config.yaml
n_head: 4
norm_place: "pre"
bias: "qkv"
init_std_qkv: 0.0442
init_std_up: 0.0442
lr_mult_down: 2.0
warmup_steps: 93
schedule: "wsd"
batch_tokens: 8192
doc_mask: true
dataset: "wikipedia_en"
Each number is 128 + 32 x the weight over its row's rms, rounded and kept within 0 to 255. Layers, rows and columns count from 0. The size above them is the row's rms in percent of the matrix's.

# layer 8 MLP down (transposed), 512x128, rms 0.221, rows 365-391, columns 0-127
size [ 91 115  90  96  91 105  90  99 101  89 120 110  94 118 110  82 107  91 109  88  99 101  78 105  93 103 106]
[[108  77 164 148 170 123 146  45 119 145 116 129 176 101 128  79 135 140 126 147  84  91 145 126 145 183  91 158 136 145  77 163 107 137 125 124 113 115 161 113 111 142  97  55  81 136 115 156 124 125  91 140 181 112  88  78 150 157 123 120 141  94  60 158 100 109 106 146 106 104 123 155  81  96 122 193 155 163 112 140 130 165 110  79 203 162 173 151 162 139 105 142 158 122  83  90 141 101 102 208 124 160  82 124 202  92  82 112 140 115 122 117 114 150 182 172 144 137 120  86 148 125 164  74  96 116 123 153]
 [148 136 131 157 135 160  99 112 105 137 117 114 110  97 205 185 125 100 121  97 132 192  73 140 177 135 115 139 124 119 127 166 101 120 173  98 143  86 102 128  89 141 113 157 113 114 110 162 124  97 103 114 173 118 144 172 140 110 135 172 115 130 125  71 216 118 132 161 100  88 169 115 124 119 170  78 156 111 127 166 125 141 113  52 102  46 140 167 140 151 158  68 150 133 132 106 103 113  99  96  99  99 142  81 101 170 121 150 136 206  79 138  80 157 161  79 119 157 133  92 142 153 132 119 161 144 105  37]
 [ 64  95 185 120 116 144 133  92  94 154 124  57 106 127 153 122  95 135 180 114 138 158 173 103 124 113  81 128 178 131  79 166  86 184 132 126 101 130 136 109 157 166 107  99 111 110  70 116 149 129 177 116 109 162 127 131 188 124 111 137  70 160 130 116  97 158 170 146  84 110 154  86 174 148 141 147 165 124 158 103 149 196 207 192 175 139 127 118 117 113 150 154 170 106 113 120  93 145 178 166  95 129 201  88 150 132 124  86 102 110 132 180 136  95 133 134 186 172 140  79  85 167 118 101 127 115 136 121]
 [109 148 180 158 206 114 169 166 141 129 159 117  94 147 145  98 119 154 140 140 111 117 108 171  81 167 131 107 131 129 101 123 122  98 160  56  88 170 149  89 100  95 137 118  76  79  96 151 103 126  89  78 188 138  95 134 116 147 124 120 103  97  79 119 139 185 151 142 196 161 110  74 122 112 180  98  97 167 108 101 115 173  86 129 155 111 102 128 137 160 142 169 134 112 122 100 141 140  94  96  35 107 163 124 169 104  83 149  95 116 136 122 166 149 184 167  65 115 159  92 165 103 150 121 118 169 138  75]
 [195  99  64 190  97 141  83 147  98 190 133 126  88 150  95 145  80  95 144 155 123 138 140  97 138  83 125 109 108 130 145  53 100 109 158 128  84  84 116 165 111 136 158  48 154 141 176 119 111 215 145  99 137 140 161 176 114 122 134 134  91 130  70 135  75 190  86 110 122 100 128 151 115 104  75 158  96 129 132 135 142  82 122 128 140 145 103 127 167 100 106  95 131 139  93 167 144 146 138 120 160 133 111  96 223 188 112  91 149 149 110 155 110 127  88  91 173 150 135 113 115 160 157 166 145 124  99 120]
 [183 118 113 160 131 117  91 187 148 104 108  74 121 151 154 150 122 190 118 147  80  63 107 120 114 162 117 123 132 109 117 160 145 136  47 204 165  50  80 125 140 133  90 163 133 105 128  49  93 177 140 105 160 119 153 114  90 146 118 135 140 109 151 167 151 101 144 124 139 143  72 192 145  63  68 142  87 131 174 128 134 156  90 143 128 104 158 112 107 110 149  48  96 154 128 130 128  88  98 169 117  92 163 157 103  93 103 131  94 137 149 120 127 102 120  95 206 118 147 151 152  96 137 135 140 107 111 147]
 [119  97 167 192 139  78 173 110  94 114 108 138 144 135 141 106 115 145 118  93 151  64 142 165 172 106 119 144 149  95 165 163 117 157 146 147 148 121 100  93  73 103 149 133 145 106  99  71 135  96  63 139 110  92 183 113 128 128 113  84 143 177 115 190 106 146 148 145 133  99 103 134 127 225 177 100 154 156  75 139 151 126 108 117 146  83 161 101 117 138 106 157 108 213 140 117  99  98  77  63 132 104  93  81 127 108 176 107 100 155  81 165 145 108 102  63 175 154 112 115 150 139 130 150 175 144 116 172]
 [101  88 101  85 129 190 161 158 118 175  79 183 136 134 148 118 185 119 153 152 200 138 138 174 123  82 168 118 195 174 153 203 122 153 116  83 163 160 100  82 146  97 135 165 172 174 166 125 155 122 105 148  69 142 116 118 120 196 161 114  84 106  91 104  86 137 152 115  94 108 132 204  87 108 141 157  78 137  83 116 117 123 112 146 120 161 124 172  69 166  63 151 117  97 154 141 119  96 165 120 105 136 168 116 123 114 126 119 118  99 131 112 154 178 120 148 119  97 171 146 130 117 195 125 117 141 129 129]
 [ 61  83  88 129 103  82  85 111 185 188 178 115  43 182 139 154  91  68 114 162 102 166 192 173  69 154 143 141 174 162 132 192 150 154 180 137 126  94 157 153 123 147 105 135 140 166 126 162 109 133 115 169  87 162  91 166 172 101 100 175 144 109  92 122 122 129 198 174 175  82 100 111 132 112 147 135 139 161  99 124 125 107 177 132 127 101 160 112 113 110 125 135 143 138 139  80 156  94 108 157  59 117  90 145  83  81 124 110  98 131 126 131 114 196 145 108 122 117 139 130 148 119 127 148 126 132 135 128]
 [164 116  93  92  79  90 130 192 134 159  64 106 110  77 100 121 128  76 201 110 118  68 143 124  50 133 138  80 106  85 107 165 161 110  54  68 157 112 116  92 109 139 142 120 158 140  87  79 125  62 115  92 114 132 175 133 141 118 143 156 128 175 118 109 116 181 170 142 112 143  83 176 152  44 114  90 148 119 135  84 102 140 142 153 103 136 104 182  99 146 166 111 128 137 151 116 140  88 140 151  94 161  79  92 134 110 116 137 105 133 143 132 132 150 168 140 152 109 158 132  71  67 149 126 169 125 132 138]
 [101 154  87 155 151 128 189 164  72 108 157 148 140 110 124  64 155  98 129 114 119 146 129 135 113  94  95 109 130 107 105 122 117 124 181 155 150 108 110 147 141 182 115  99 117 159 115 135  67 103 128 163 119 187 113 170 128 121 196 132 188 147 143 138 106  95  75 143 144 127  89 152 128  75 161 146 140 115 174 124  58 181 106 101 160 167 128 104  95 168  81 128 144 141 117 126  54 167 109 155  78 144  66 153 122 141 123 111 237 144  80 126 137 169  78 164 145  83 145 160 130 123 130  96 165 166 134  99]
 [ 92  65 126  89 148  89 128 138 114 145  86 126 156 133 102 169  69 180 123 114 156 156 114 100 117 121 178 155 146 150 155 158 124 187 114  92 153 159 138 143 146  48 155 108 127 130  68 147 101 186 209  88  95 149 114 116 176 107 158 102 130  94  62  89  99 141 103 121 104  97 129 144 104 139 191 114 142  83 149  97 142 191 111  97 149  77 154  91 130 180 153 172  89  55 137  82 127 105 150 115 107 135 124 136 124 113 171 116 167 197 144 133 147 119 161 174  91 144 154 127 117  93 143 148  95  86 128 121]
 [ 72  79 140 170 164 201 151 170 134 141 133 100 195 148 175  97 119 142 142  52  86 111 137 148 118 157 140 151 155 134 148 118  98 132 148 124 142 138 123 107  70 125 138 165 141  85 149  82 112 123  74  69 171 102 165  93 159 121 139 130 135 122 108  85 129 131 108  97 162  82 112 127  21 208 162 157 151 124 129 132  92 210 151 108 114 122  97 101  89 143 105 117 155  95  70 116 165 100 124 128 114 179 107 104 130 138  93 177 147 148 111 140 178 132 146 141 105  83  97 106 125 120 134 156  93 143 141 179]
 [ 96  97 125  73 141 167 164  73 166  76 157  67 125 123 140 107 128 109 149 177 121 160 103  81  98 118 141 135 202 140 121 104  75 105 120 133 116 174 159  94 124 137 101 167 126 152 175  98 105 139 199 118  87 136  88 126 119 115 137 196 155 155  84 140 102 133 130 151 130 199 145  85 115 175 145 139 126 110 123 111 114 159 157 139 128 121  88 115 154 164 164 124 107 114 114  99 163 149  67 138 119 146 130  79  97 147 204 166 134 184  76 138 166 137 167 119  89 120 114 182 191 134 186  76  79 134 124  95]
 [191 141 144 156 101 152 151 164 108 125 155 128  89  74 160 151 125 168 103 128 155  52 152 170 162 151  84 100 104 176 102 136 102  82 178 128 132 151 115 151  96 113 153  92 177  92 116 151 141 151 186 166 149  57 127 118 156 107 136 115 153 102 122 149 148 117 145 147 112  99 115 170  82  89 165 150 142 116 183  83 159 115 150 111 142 183  87  61  84 118 170  87 182 109 140 112 106 144 171 123 153 164 176 139 145  59 141 151 128 136 123 167 125  97 106  76 167 134 125 138 185 126  57 161 124  85 105 154]
 [134 182 104 107 109 115 148 109 111 104 132 143  62  96 165  94 148 148 158 122  82 148 108 128 166 185 137 126  99 118  88 143 167 118 137  80 145 109 151 156  89 138 146  99 140 137 123 201 167  96 119  60  78 146 155 109  70 136 111 121 120 109 186 114 166 129  95 148 129 221 108 118 180 151 103 152 152 148  84 172 128 110 119 135 124 180 132 173 121 108 127 110 109 132 153 162 157 117 156 107 112 119  41  26 126 146 129 137 150  98  96 102 123 204 146 110 154 118 129 148 140 101 100 106  51 135  83 127]
 [109  85 103  58 113 101 115 168  96 177 114 144 136 117 148 190 185 152 127 163 121 156 166  66 135 117 128 162 130 168  64 174 107 108 175 159 134  80  94 105 145 139 124 145 114 157 114  79 162 111 162 145 141 114  87 167 130  98 185 164 139 112  74 132  81  96 145 138 147 114  89 140 116  64 128 103 125  74  94 130 120 182 103 144 162 109  69 156 102 122 170 155  84 177 182 142 217 157 150 142 122 100 164 115 137  81 144  71  94 100 104 137 109 180 151 109 143 110 163 121 147 136 149 142  84 128 113 107]
 [198 161 115 127 134 148 115  92  91 143 200 142 110 140 100 166 122 144  76 131 121 183 159  96  54 111 107  83 102 145  96 148 130 101  89  62  95 102 148 176 155 145  52 165 123 126 104  91 151 134 100  84  93 117 170 137 111  62 144 162 114 105 136 143  95 103 151 210 147 138  99  90 112 158  93 115 106 146  78 108 176 154 203 145 117 125  85 116 123 106 164 136 130 128 125  88 153 147 152 114 114 119 130 135 107 101 118 138 108 205 159 105 143 160 108 145  59 129 133 107 180 139  69 147 160 116  94 129]
 [254 104 138 112  99 153 142 148 153  88  97 140  95 156 150 163 152 115 127 186  99  83 121 142 117 155  93 174 162 113  48 152 106 126 137 125 134 156 128 167  87  93 161 119 129 108  87  73  57  78  92 104 159 102 139 156 118 117 176 110 157 117 131  95 125 155  98  77  87 127 134 150 150 132 173  88 176 113 178  97 108 140 163  98 130 149 175  75  79  90 151 118 158 122 138 145  90 111 142 118  99 132 125 148 127 170 137 180 142  99 147 115 120 114  94 175 164  79  77 155 148 157 100 153 134 147  74 122]
 [ 99 101 107 106 109 109 151 131 111 131  94 157 145 149 154 139 107 133 244 103 162 151 111  78 122  88 175 157 105 122 149  83 154  57 103 116 145 156 117 161 109  90 157 115 154 140  86 113 147 144 103 111 110 190  58 116 121 171 119 203 151  91 162 158 106  84  95 103  93 114  85 135 127  66 105 108 131  34 123 127 108 155 149  81 192 119 132 115 186 144 100 128 112 111 113 132 107  78  88 136 156 152 121 151 135 128 104 123 103  98 121 150 134 124 167 121 131 156  89  48 152  90 109  93 100 103 158 148]
 [ 96  77  52 162 100 146 119 149 123 136 137 132 116  94  88 165  86  88 118  71 153  94 103 180 151 116 203 158 105 113 169 157 124 114 114  79 141 165 120 119 158 100 104 138 192 123  78 148  73 163  99 106 118  62 182  97 137 144 127 150 131 161 127 148 130 171 118 169  78 129 100 172  54 134 141 155  97 104 100 157 149 133 158 139 150 101 140 105  64 105 120 135 140 196 180 118  83 109  94 120 169 143 165 162 133 150 138 121  78 207 112 141  88 134 130 113 165  86 158 101 178 152 117 135 118 135 118 138]
 [172 117 131 115 107  42 114 130 141 128  76 125 139 107 114 217  72 111 152 143 123 154 121 144 109 156 130 128 170 113 143 149  52 140 105 117 109  72 125  90 124 135 150 166 123 133 114 173 138 121  92 142 201 170 135 116  81 131 116 141 179 101 165 175 147 167 155 129 122 109  96 127 115 113 102  63 188  86  64 114 106 215 132 155 152 118  89 110 111 137 140 121 131 154 122 165 129  92 101 143 108 150 112 151 192  61 147  95 122  71 141  87 138  70  80 128 120  88 125  87 126 147 145 106 134 127 161  77]
 [143 165 157 136 122 137 136 162  95 124 111 130 165 102 115 150 100 117  87 128  86 113 158 149 127 161 132 128 148 161 140 130 144 170 103 131  95 130 165 132 133 103 128  62 143 142 148 114 147 118 174  88  95 151 102 125 167 139 132 124 117 111 116 112 176  90  38  99 161 169 132 125 107 154  17 129  60 123  66 128 202 216  60 103 125 133 140 129  82  93  98 115  82 151 146 109 194 170 135 123 140 144 197  93 120 114 117 161 137 141 143  93 151 122 145  95 161 127 168 101 163  85  97 108 119 152 153 190]
 [234 138 143 129 139  80 113 101 135  79 113 102 186 130 157 111 149 162 144  66  99 150 115 184 165 113 168 145 142  83  99 124 114 133 112 146  54 138 136 121 129 105 152 109 151 134  97 148 164 164 145 159 107  93 154 136  88 150 129 140 110 120 177 151 107 134  82 197 117 102 123 110 153  81 178  92 102 129  90 152  99 135 155 158 138 150 135 122 123  81 140 137 112 176 103 142 141 104 127 157 123 101 126 212 138 164  85  61 112 100 112 127  98 150  80 187 229  82 126 100 159 165 139 109 134 137 145 153]
 [ 88 152 140 129 123  65 179 110 133 127  94 136  80 139 121 158 134 149 153 145 173 159 147 147  84 185 168 107 145 178  94 181  77 154 146 217 184 101  96  77 116 103 147 108  98 119  97 184 122 111 132 151 117 129 141 137  94 139  87 182 136 105 133 166 109 107 132 103 149  36 105 161 155  72  86 118 120 163 129 124 130 158 111 196 179 143 122 113 141 132 124 108 150 122 131 119 154 115  75 142  73 117 144 158 184 120 135 160  77 128 151  99 191 110 100 143  81 159  92  87 115 129 118 102 143 179 163  94]
 [118  35 130 129 122 141  86 153 140 115 153 101 120  47 176 108 126 130 160 141 143  80  99 111  83 145 156 142 227 163 165 143  72 104 110 150 187 151 139  87  44  88  75 145 169 131 117 167 126  51 122 153 132 179  74 132 130  96 131 115 131  89 111 162 130 139 148 119 123 128 177  83 107 134 105 143 108 130 135 159 124 181 183 123 126 137 118 152 101  96 128 137 155 163 124 109 145 182  75 120 131 104 127 133 101 184  83 176 113  82 123 140 145 140 173 120 133  85 131 120 157 145 118 153 140 121 144 190]
 [136 192 131 140 143 130 138 101 118 106 105 128 129 229 136 104 140 140 104  80 157  91  83 100 128 127 113 130 114 114  85  94 143 148  87  73 133 115 146 128 180 132 153 206 146 128 167 102 130 121 117  86 149 146 135 118 118 139 175 111 138 135  99 141 104 149 199 107 160 129 102 169 158 183 158 132 212  83 133 137 116 165  91 147 104 124 143 117  88 126 160 166 213  87 190 114 103 105 175 141 108  92  78 125 180 155 125 165 133  50  85 196 164 121  98 136 122 144 139 120  87 124 148 140 106 160 120 108]]
# layer 8 MLP up, 512x128, rms 0.407, rows 366-392, columns 0-127
size [110  96 101  96 103  89 103  96  92 110 103 103 104 107  82 104  93 105 100  97 107  91  98  98 111  97  99]
[[ 29 121 101 122 139 112  88 135 135 113 139 174 121 172 174 163 121 107 124 154 114 110 124 151 176 202  93 176 155 185 141 158 104 143 141 113 131 135 144  80 150 150 141 110 105 127 108  90 121  98 116  96  61 125 110 137 149 129 204 142 126 159 128 170 153 101 131  95  74 195  96 108 132 154  61 122 118 130 132 111  88 172  90 169 178 146 153 191 129 121 156 153 178 106 134 139 165 152  61  73 149 142 157  97 109 178 121  77  84 105 133 159 181 135  88 117 134 117 124  86  87 160 133 172 137 140 111 117]
 [ 98  96 140 157 134 122 163 111 164 163 102  44 124 110 129 141 114 135 141  84 133 146 120 109 114 175 189 122 139 141 171 147  85 146 125 143  97 100  76  70 150 188 138 142 124 144 142 144 112  83 117 159 153 155  98 114  89 118 112 128  90  86  78 174 109 110 118 131  69 103 132  22  58 149 134 148 132 161  98 128 164 165  88 140  78 129 134 122 149 156 183 105  91 112 131 103 140 213 180  90 138  94 100 129  96 126 144 105  75  95 118 115 123  86 146  72 155 175 128 110 189 128  93  90 130 109 120 103]
 [153  74 125  96 137 142 149 157 119 136 166 128 128 147 160  71 101 128 169 183 135 147 148 151 127 147 187 113 131 137  79 135 122 104 101 115 129 179 173 189 229 154 127 127 123 112 141 172  94 105  87  89  96 111 176 119  78  54 141 187 161 134 109 112 174  80 148 138 179 114  78  77 133 139 117 143 102 118 136 138 197 129 119 144 162 118 154 112 185 117 136 126 132 135 109  91 149 106 110 127  89 148 142 155  67 105  87 126  91 125 115  73 153 119 135 122 109 170 135 125 122 119 142 113 232 159  72 154]
 [ 98 155 183  80 155 142  89 133 162  91 109 174 124 126  93 151 144 158 127 170 169 123 141 179 151  95 126 120 167 129 130 172 131 146 136 158 171 115 123 146 148 171 147 153  92 152  94  99 157  44  74 138 112 106  98 129  87 144 143 103 220 179 199 129 144  38 106 125 111 126 127 150 168 131 133 132 159 133 137 128 123 169 155 119 140 102 185  55 135 136 123 109 100  66  91 150 142  93 139 170 136  84 183 149  97 127 123 133 130 155 133  78 108 139 140 136 110 114 110 120 192 176  77 125 142 135 156  62]
 [119 204 106 134 156  93 149 143 116 114 121 149  94 120 174 109  66 101 154 155 130 143  92 170 163  67 140 107 157 110 157 129 111 158 168 109 214  89 135 116  94 120 126 148 164 115 188 138  89 152 194 131 115  70 131 164 147 132 147 135  93  87 102 110 123  66 144 121  76 103  96 118 160 173 134 147 119 159  93 147 115 123  94  96  96 171  81 123 116 125 180  86 101 106 157  81 126 168 114 120 131 108  75 161 124 141 127 176 122 181 114 123 109 156 157 109 114 223 128 165 142 111 109 108 158  49 143 162]
 [136 137 122 117 132 173 115 126 123 150 130 108 148 123 127 178 134 186  80 148 132 172 153 123 104 178  47 137  89 113 153 146 131 161 165 125 172 124 152  95 130 139 181 118 158  99 116  92  89 198 162 119 127  99 102 131 112 117 149 120 127  88 202  93 130 120 119 145 144 119  80 134  67  85  70 149 132 176 112 154 172 114  91 125 145 156 130 152 122 142 135  82 131 122 122 130 188 147 210 176 109 171 185 104 163  93 105 118  83  80 165 169 152 140  55 137 117  92 192 131  67 141  92 115 178 118 113 146]
 [ 29 156 132 101 109 111 102 140 137 144  74 158  87 108 133 102 129  71 122 125 132 100  78 143  40 152 162 160 142 103 159 191 121 117 107 122 172 120 150 113 158 143 119  81 167 127 165 155 109 124 147 102 137  68 101 101 115 137 125 126 128  58 116 126 144 137 178  82 126 125 127  29 164 122  75 139 120  92 137 141 122 102 163 119  74 131 129 133 120 152 134  83 124 120 141 107  65 106 100 104 132 153 144 165 128 180 129 123 137  83 152  75 187 172 129 131  71 127 143 166 151 129  90 126 204 112  80 138]
 [138 174 167 135  92 150 161 150 108 163 118 131 173  75 160 146  97 160 180  62 120 155 100 137 188 185 100  96  75 119 100  97  85  95 120  97 105  72 141  81 113 103  88 169  99 162 133  90 131  85 122 106  93  97 105  95 112  89 103 152 158 151 133 109 156 125  64 154 123 171 111 177 153 132 142  84 152 140 140  96 164 131  90 155  92 124 160 123 121  81 115 116 127  77  90 138 175 110 171 157 186 106 181 151 167  38 137 142 159 128 139  85 124 152 105 144  72 121 133 181  97 120 100 126 132 160 151 140]
 [139  95 121 124 192 115 112  96  72 124 208 130 159 182 103 155 114 142 100 164 154 170 157  83 114 143  76 131 116 173 130 121 159 156 129 182 107 150 134 135 145 181 133 115 110 174 205 124 162 157  70  80 151  89 189 146  92 175 174 115 118 140 175 117 113  88 164 102 139 132 126 161 105  89 167  90 120 147 140 125 142 135 127 152  56 161 123 174 121  65 151 145 123  90 126 121 153  58 146 171 162 124 103 127 150  99 115  92  99 102 115 115 116 138  82 158 146 124  81 141 143 113  81  51 109 103  99 117]
 [174 160 162 163 197 153 160 172 130 151 123 120 191 147 128 152 132 122  84 117  14 127 102 122 128 117  99 135 131 125 173  89 163 173 129 100 141  86 118 148 132 107  82 119 136 110 109 111 118 137 124 104 157 138 114  91 116 147 185 135 133  98 152 145 152  99 147  81 101 110  72 103  85  87  84 112 114 132 129 103 159 137 117 103 108  94 112 137  72  72 146 181  62 148 118 122 136  65 109 161  67 104 103 192 142 118  88 213  78 201 124 128 132 116  97 167 122  96 111 101 133 136 140 141 169 150 116 118]
 [136  97 100  74 122 122 194 109  57 132 149 119 152 177 175  92 149 177 101 108 110 110 122 133 131 106 121 158 133 125 109 122 136 161 102  95 123 142 248 140 160 138 112  97 110 130 123 136 155 124 124 151 148 138 151 148 166 114 111 175 110  89 155 126 199 158 123 111 121 153 149 154 124 130  80  69 158 162 158 110 206 110  87 116  95  80  62  67 133 101 140 127 143 107 137 153 114  96  61 146 111 180 177 145 109 111 150 156 147 194 115 165 147 125 150 184 110 186 140 130 126 109 165 187 104 107 133 129]
 [140 126  73 113 163 134 119 131 194 142  34 124 132 101 151 130 101 146 113 120 109  90 172 137 114 174 136  99 115 145 115 155 143 103 116 113 157 113 170 142 110 118 150 113 139 119 118 126 140 132 127 153 177 204  75 145  85 181 147  91 170 168  96 151 117 184 112  30 173 113 186  91 102 136  99 178 134 138 148 100 139 110 124 138 171 128 124 134  72  80 172  96 106  95 165 152 103 155 139 112 158 161 155 104 140 156 165 112  41  94 104 144  91 119  87  84 118 121 141 146 205  97 113 140 128  99 147 172]
 [103 118 120  98 139 188 190 143 120 139 142 111 109 158 147 124 151  84 166 133  91 159 105 120 105 102  94 132 158  29  91 163 110 106 158 181 116 128 220 129 140 111  58 137 174  94 117  89 159  87 127  70  33 129 161 107 156 104 132 100 133 120 115 147 201  98 149 108 114 177 179 139 110 130 153  99  81 168  89 144 147 116 132 121 141 138 137  52 134 122 118 170 114 105 128 132 119 181 100 119  93 129 125 122 128 165 123 128 108 176 122  87  84 115 147 132 112 129  65 165  82  79 135 119 149 134 137 104]
 [ 96  84  95 168 203 134  52 113 134 203 127 138 115 103  90 168 140 143  96 139  85 137 120 159 108 175  81 104 125  92 146 121 108 161 170 173 121 116 136 105 124 172 145  64 160 181  75 138 133 133 188 101 119 150 133 168 148  94 111  58  74  74 116 170 142 108 140 169  90 117 151 169  70  91  90  56 183 145 175 123 168 186 151 138 153 117 147 158  97 131 102 129 118 151 158 112 130 130 134  97 136  99 143 126  93  76 121 130  90  98  82 138 145 141 116  93 145 179 133 147 133 123 139 133 154 147 143  96]
 [177 163 119  98 135 108 153 103 121 155 121 155 121 160  84 102 154  87  88 179 126 134 119 138  75 124 117 100 156 126 120 113 136 108  83 141 127 139 100 138 190  98 128 155  97 137  96 127 145 137 104 150 136  93  99 116 157  75 161 113 135 146 108 141  74 120 152  96 146  96 115 111  62 134  89 133 132  74 198 133  87 116 114 108  64 120 159 107  10 138  99 136  55 110 153 143 161 147 168 113 146 131 190 144  45 153 133  82 139 126  94 130 148  90  82 146 167  93 100 151 116 129 129 160 176 208 155 140]
 [143 111 103 104 115  81  82  93  59 110 108 120 144  50 120  67 127  93  84 103 155 107 141 140 139 121 125 119 131 139  97 150 106 129  92 127 137 135 136 125 172 137 108 106 141 167 129 108 175 145 137 132 165 110 114 153 172 147 114 136 129  91 128 156 106 139 173  55 151 105  86  99  91 120 107 209  99 140  75 116 164 138 123 134  35 141  89 184 152 169 200 129 174 108 176 149 109  74 124 120 119 200 126 152  84  98 135 129 116 160 115  79 168 111 166  84 114 119 128 142  61  91 118 152 171 143 166 159]
 [135 121 105  83 151  63 163 114 120 170 181 178 176  93 116 104 125 106 155 184  88 138 195 169 115 116 144 148 138 140  95 120 156 141 153 187 125 134 212 104 153 114 188 121 139  76 125  90 117  99  84 166 139 122 102 135 132 203 142  67 190 123 148 165 136 161 134  63 137 112  95 130 147  89 119 158 128 126 113 153 104 107 106 138 131 122 154 196 118  78 145  85  88 131 137 156 144 155 153 158 173 148 158 179 153 137 184 114 173 108 115 124 103  85 137 159 168 161 151 106 130 144 153 146 138 182 184 128]
 [160 126  87  99 132 124 109 186  90 110 103 155 173 103 106  80 127 113 105 117 110 129  58  96 135  95 154 163 179 148 127  51  94 147 135 135  64 160 128 120 107 142 134 138 113 156 112 120 148 133  85 127 135 173 120 166 125 147 111 145 147  96  90 142 171 165 150 165 106 134 133 145  25  71  77 152 154 179 140 132 119 151 133 165 135 195 220 116 107  92 125 142  99  96 145 115 122 109  97 179  90 153 111 117  36 119 151 120 101 159 118 114 136  93  78 117  90 103 179 128 112 141 119 103  98 149 182 137]
 [124 129 149 154 169 142 140 116 102 121 170 143  87 152 120  80 102 125 161 116 151 158 114 117  99 106 222 210 158  84  90 113 158 140 115 145 152  95 185 131 182 130 142  96 121 114 129 127  99 112 108 148  64 149  83 167 106 143  96 169 125 116 135  75 100 135  98 152  89 126 100  69 139  86 103 101 168 155 152 170 133 168 142  91 129 142 137 100 146  65 112 156  95  68 167 181 156 141 138 153 122  88 149  63 112 131 176  93 185 149 191 127 119  63 123 129 153 108 150 121 132 135 168 116 142 102 200 145]
 [111 158 146 162 155 128 134 113 180 120  80 107  94  81 128 152 158 152 107 134  78 141  48 147 130 132 103  85 127 169 205 137 108  92 109  71  90 112 181 178 102 178 100 182 163 129 122 106 124 144  95 207 143 127 135 122  72 184 129 158 172 118  77 136 141 128 172 127 144 147 151 111 156 122  55 145 136 131 106 108 177 106 162  66 113  96 154 140 122  78  71 143 155 119 109  99 165 166 152 135 139 183 140 159 143 107 175  91  96 133 174 141 125 131  86 121 144  81 151 107 117 164 134 168 168 156 155 134]
 [111 147 149 118 137 197 116 106 155 187  79 150 145 130 122 138 125 102 175 128  81 167 148 111 148 185  94  57 107 118 187 127 118 120 155 157 114 114  78 130 148  86 101 144 146 143  89  32 148  80 126 120 123 108 138 160 119 143 102 124 159 107 124 177 104 126 121 111 145 109 122 106 118 135 137  38 129 107 168 196 126 163  96 143 110 110 113 115  70  99 100 142 140 111 140 125 221  81  68 150 172 119 104 105 141 157 144 194 142 151  98 150 196 104 154 104 162 135 137  85 158 136 118 141 194 136 113 111]
 [110 110  93 110 167 198  88 106 173 121 125 129  67 126 140  96 157 169 118 114 144 189 141 138 155  95 136 142  98  92 125 102 116 130 183 168 148  43 136  96  94  88 162 176 120 162 135 143  79 141  93 165 171 142 124 103  55 125 129 137 124 168 143 139 104 133 164 147 120  66 106  97 172 170 168 126 174 122 150 119  39  92 163 116 122 103 101 136 130 170 187  98 134  96  92 171  99 116 120 113 136 117  65 142  68 118 150  71 158 160 119 169 104 118  92 128  80 156 133 149  90 152 156 146 141 116 162 116]
 [109  86 137 140 125 158  84 147  80 153  93 115  97 103 132 168 104  52 121 113 117  69 133 186 130 120 119  95 119  68 133 131 133 115 129 114 210 141 133 115 101 171 148 121 164 144 114 100 162  93 180 117 155 160 135 128 125 148 185  81 176 181 143 210 142  77 119  80  94 178 118 115  78 128 131 176 155 148 195 131 128 173 138 168 161 128 141 183 137 141 141  89 103  99 159 136 122 164 196 104 151 150  58 124  74 102 146 103 126 147 109 152 159 128 119  86 141 118 167 122 142  87  80 160 152 123 101 135]
 [139 141 198 178 105 149 128  86  44 125 107 157  79  90  97 155 111 103 131 131 137 115 130 117  93 146 120 110 121 127 162 103 165  88 178  59  90  87 116 149 114 122 144 166 161 176  96 116 145 140 116 154 101 139 181 148 148  92 146 101 102 116  72 157 147  66 130  79 117 170 138 144  31 153 104 126  99 166 157 146 150 106 101 103 161 150 151 126  85 155 153  93 133 140 133 103  85 141 193  95  98 116 133 106 152 181 107 155 114 181  98  91 133  70 136  73 103 156 134 150  70 103 116 115 172  85 157 130]
 [ 80 182 120 162 109 153  80 102 130 137  82 178 190 152 151 111 157 135 174 128 118 176  66 123  86 109 100 161 154 105 104 150 145  87 156 110 116 121 145 119 126 123 128  96 137 125  93 127 120 115 101 120 132 119 141 161 139 155 143 165 110 146 132  89 146 148  69  80  75 129 117  84 144 132 186 112 147 152 163 110 179 150 128 131 107 188 102 140 115 169 124  64  90 145 139  86 174 124  89 166 135 158 206 171  95 146 106  47 131 102 127  70 158 142 125 100 139 119 126 137  76 116  91  81 141  79 193 199]
 [132 167 129 157 151 110 135  53 123 148  74 156 151 103  89 139 174  99 103  99  91  98  93 142 170 135 100 137 189 141 113 192 149  81 147 140 136 120  86 159  69 171 126 179 108 121  63 133 165 202 102 105  74 166 145 170  65 113  86 135 146 107 108 112  98 106 165  57 129 126 110 104  93 122 135 162  95  92  87 127 120 153 123  80 165 109 165 146 153 142 141 127 144  70 126 115 162 141 110  73 117 152 150 135  82 134 104 136  81 205 100 126 120 149 177 149 167 149 172 138  87 101 138 158 109 131 139 148]
 [ 77 121 155  94 182 107 125 133 148 151 159  68 115 185  93 133 150 145 160  71 142  83 132 160  74 160 125 128 143  93 142 103 156 156 131 162 139 125 114 138 138 101 145 131  81 114 183 189 146 139  81  98  92 165 118  38  92 133 144 150 104  76 111  93 133 143  70 130 137 141  89  82  82 124 100 109 141  94 142 109 113 201 178 112 131 136 150 113 148 132 118 173 187  93 111 119 148 137 222 145 103 209 102 125 114 160 114 145 129 104 137 107 108 174 128 176 123  97 131  62 123 106 161 123 109 141 118 161]]